config = dict(
    head_dim=32,
    intermediate_size=640,
    init='uniform',
    init_std_o=0.0,
    learning_rate=0.00127,
    max_steps=14051,
)
Each number is 128 + 32 x the weight over its row's rms, rounded and kept within 0 to 255. Layers, rows and columns count from 0. Numbers have three digits each. The size before them is the row's rms in percent of the matrix's.

# up: layer 2 MLP up, 640x160, rms 0.107, rows 175-183, columns 0-159
# down: layer 2 MLP down (transposed), 640x160, rms 0.0885, rows 175-182, columns 0-159
up175 092:185119146139128116138136143148167148122111141108129115132146084124117123171133146109056102153158140112109122098148201107159078098139096132139126124121150200159148112131092059070141087105086147075125083192144152098144172090183106159195125116120112132150097130103103134171136208196128141140100094073107144174136119104052129120136113134192155133144182117142132096153109124084070096123127126106145168169126143074063109107152090072169134116120142128112154127175123107128172153124238122
down175 086:137182172164097154172107119130089119084159145094155127108179164120148139117185166209150112154131121143119147148101160123144089144102141114110147113179141012189130094146159105149066125129160132101138147087154116122103090154068173068082109114155107129162235152117125150085115074118184135107164117152062105188095153140144142100119125064059186117150139133139161125132116121071100116150119135089091144123118105150187108136154108170142152145139127126153082109127089124143126091148118119
up176 103:109097085169072067115115149119112145115135163231140140155148106081090136130162087102063153075121123090084109060149129101068135192079117154085137125136198140112104150157126194149136108135114136080098096189138175142146103093159108144119196114126116139166091126101109151085211150099133133171090156081124133145144117107137108098076098215141105150173120159114143113128126133168125140212121121177109130078108153149129158167144134096121087113124119118113129106140128126088107150087112156
down176 140:190053115150134115192160147184089115108123144163131117098148154084114140144095092159136125086114083126050126121118134120180096177104096152173110086122178099116094126161122121163127136101127141124107145170147129179157155162159096163162089107140118181117166117113102169095119120113143087173126036115053150140156017111120089100082119093138117156163076197160158129147174110119116095124126137107134126107112114154131184135153187132121136156134090143153041082149114135158132158133138156
up177 104:075054111137139142100120138136093129113182184133126111118172117111127106115164114178108148050132060085109138076173135151055114137120097155079159132103176124116107189143119140081140087140082117159115138140184142086125159137140126132106123148124158172090164131099117145095126124141171172111106106080116141168105103085158085114160123131091177169132083165071137099106180086171146117195073132151123180080148132191092156143112174105105118170175178171131117120146168154069085134116171141
down177 100:125157125124112113149110095130114117137207150111117186076194196061125121135230168114131147098155070102152143100169109125071104134108079072129149162139140173085101116157132129083114085141050085092077135137130162152159089170166163055163121120107121107114154106132139150122142106148142140112138125085136102152091074144111093148142159077089113096133149146137147105095170134099182088150110184179119138123114150164145160158122176110116104106142204158170108173145093128081103158153144123
up178 111:173059067101106109140125180147105087144100097149125219154126111152144100164136065151112154175120117085089128063145155147108103166104123128140173146075158166077135079156146129141088092153098108123125148133127183138170090167164167166099146118143072072104201126159125099173144155132140053078121108149143067123086097139152194138145133108115126108171163100108112142126103153185166095131144097167134131153121108124121111096123128115130153116106125089193063073104082118105189148133100124
down178 113:130138120061124085143068113136127152166103142103131172093102179122204123170157123162113097115138103142086130091129091092143140048206117154135118141115151115108147125154108095171156107155153099069165132137158165158116168114123130112108144154157164123150150113140090119116071116118114169100091098121157073076150085165112122124127192159151170123122032126071156051149136169159181168165163125131122134127174157203135074122159106172092151096153134130125123078109068072146123113151115148
up179 099:183125107129135159096128105173173134134170129145133157171220099084100155091094133148076182126102113127156127062156157155144158100114164157080129094161119096097121147168105147115099115078137127126110076098128059154143099123152096117102196153124131201133086128123163159104123125126145096162111103053117144149115143087088063092137146141136108098160091145148148165127138123130141115165125118181116147086152120112139172078144182163174188142122101135096099067146160094041113184125150059
down179 095:119116153128120075130136081151101109139097124191110096080057165124060141136131157109113089101130150129158135094105112168140179084196145119120119187108115093152170173100099167145087159156095142117109108156128094185137092112142149122130128134199152143148147084184155120111118098079172082126149096151129145076056059139081154057163116128143143187154116148092145141139160121137119132141171147131202093156077089134167108113117155058132126129160139148128129175162065164145111184087161128
up180 094:179165136162179133093110127143139153103114159103131130152098117108060060109105150102164144155136134115120150139147117107116163094195093154118157100153120154140168161127117176119140130149052178113061089090112074100138114196138120114126126109057122117082125110128151106200118200151093131137126075075136112169106128164091096193113102125136189165149112115206118105170107172148104094073139121180120125194065139176070126118177095090110118113078140134105130144116129149145088111113125097
down180 088:136155119104121144142153092106133141105082103098122087119168115149157074169092141161094124132186124092089132148077126173118128150134134123142161106154123076152121082145205134134098110108192119079160115147117176135172148075128134131173100127194155127158062131125146085145145159077084107062110084197152119121133199159124112128097093179081148101104162145085163187112160143137095148097154217097138060108187153126122144126107162145086169067107136108190135092129090144101133138131120106
up181 101:142107145097074175115048159148151119071167150197140172180139153108120114084096158114117159095134088109119092103140156107139058133141112164057165116167103158116114113140075211071126124100166130156169155191119114120106171129133107122085159133134105151065150108133188146150148142148091131079118169122161202102072149096118095130155107143119182123162151169148140095128101122121165046119088146156109102138132102128119120061119104163103092130148110113156107168137168159153117157166121063
down181 094:149090118113093165066100144144061107096081119152156146131162122116115129143115135137070170106072130058122149106181210152151133179092114101131101123141147155117151124158090124156150139148105151170148117094127130160160147114096099120143111098115172134115165112146134221119147130133144160147088151189107135122100090164118138152099127154093132141158169113124161081199078158108117122152083087073119121150116105163064088094120144151158089100135137092115130125127175178061161146191125245
up182 098:147143124187125066079135127148158183142108113107125152160151098069100128154155118117076189104127074158080196160125115149147161094088143165027136125093179177078142126145133119112134121154092085084114131141080177130208107138127084118088152155114156089142156121152120136164182135149183099093109109094092125162141106122105131175084114143095169114131120082143135135105151172123127059125122103120164122150068154139090090102185111101172159171142117132090132129090088153114186127086139070
down182 099:055176165138115141148055154177121110141173127163122104097156044206119081157099074060143144071166102118134142139124117162167119114129150083153139136169212133138148085152169127056130202135067097118148117127109151196077063169104148139075140158087128102068117077160075164111120131171182130149140131093129131141129106138149090087112123110133129063153144107080118139129134126187140102098087147135139135169081143149148131123105143105145145114153118116123133125163157139138172133125142123
up183 101:143131115102105091117107182168046165060139141121142113183099138092106042133150108154125235114122078135096119087141118137124152128117090157050084131129153118087139150168084197132104193132146124158108123177139111142107087158128100152111160094102146098137129146092130146181171164124144069154145118106155102129103121161113133137126112123105121164160148180207098110152126155164121145133109119107155085081086081111026117123152141103164118151128132189180101145159138163104133163121112113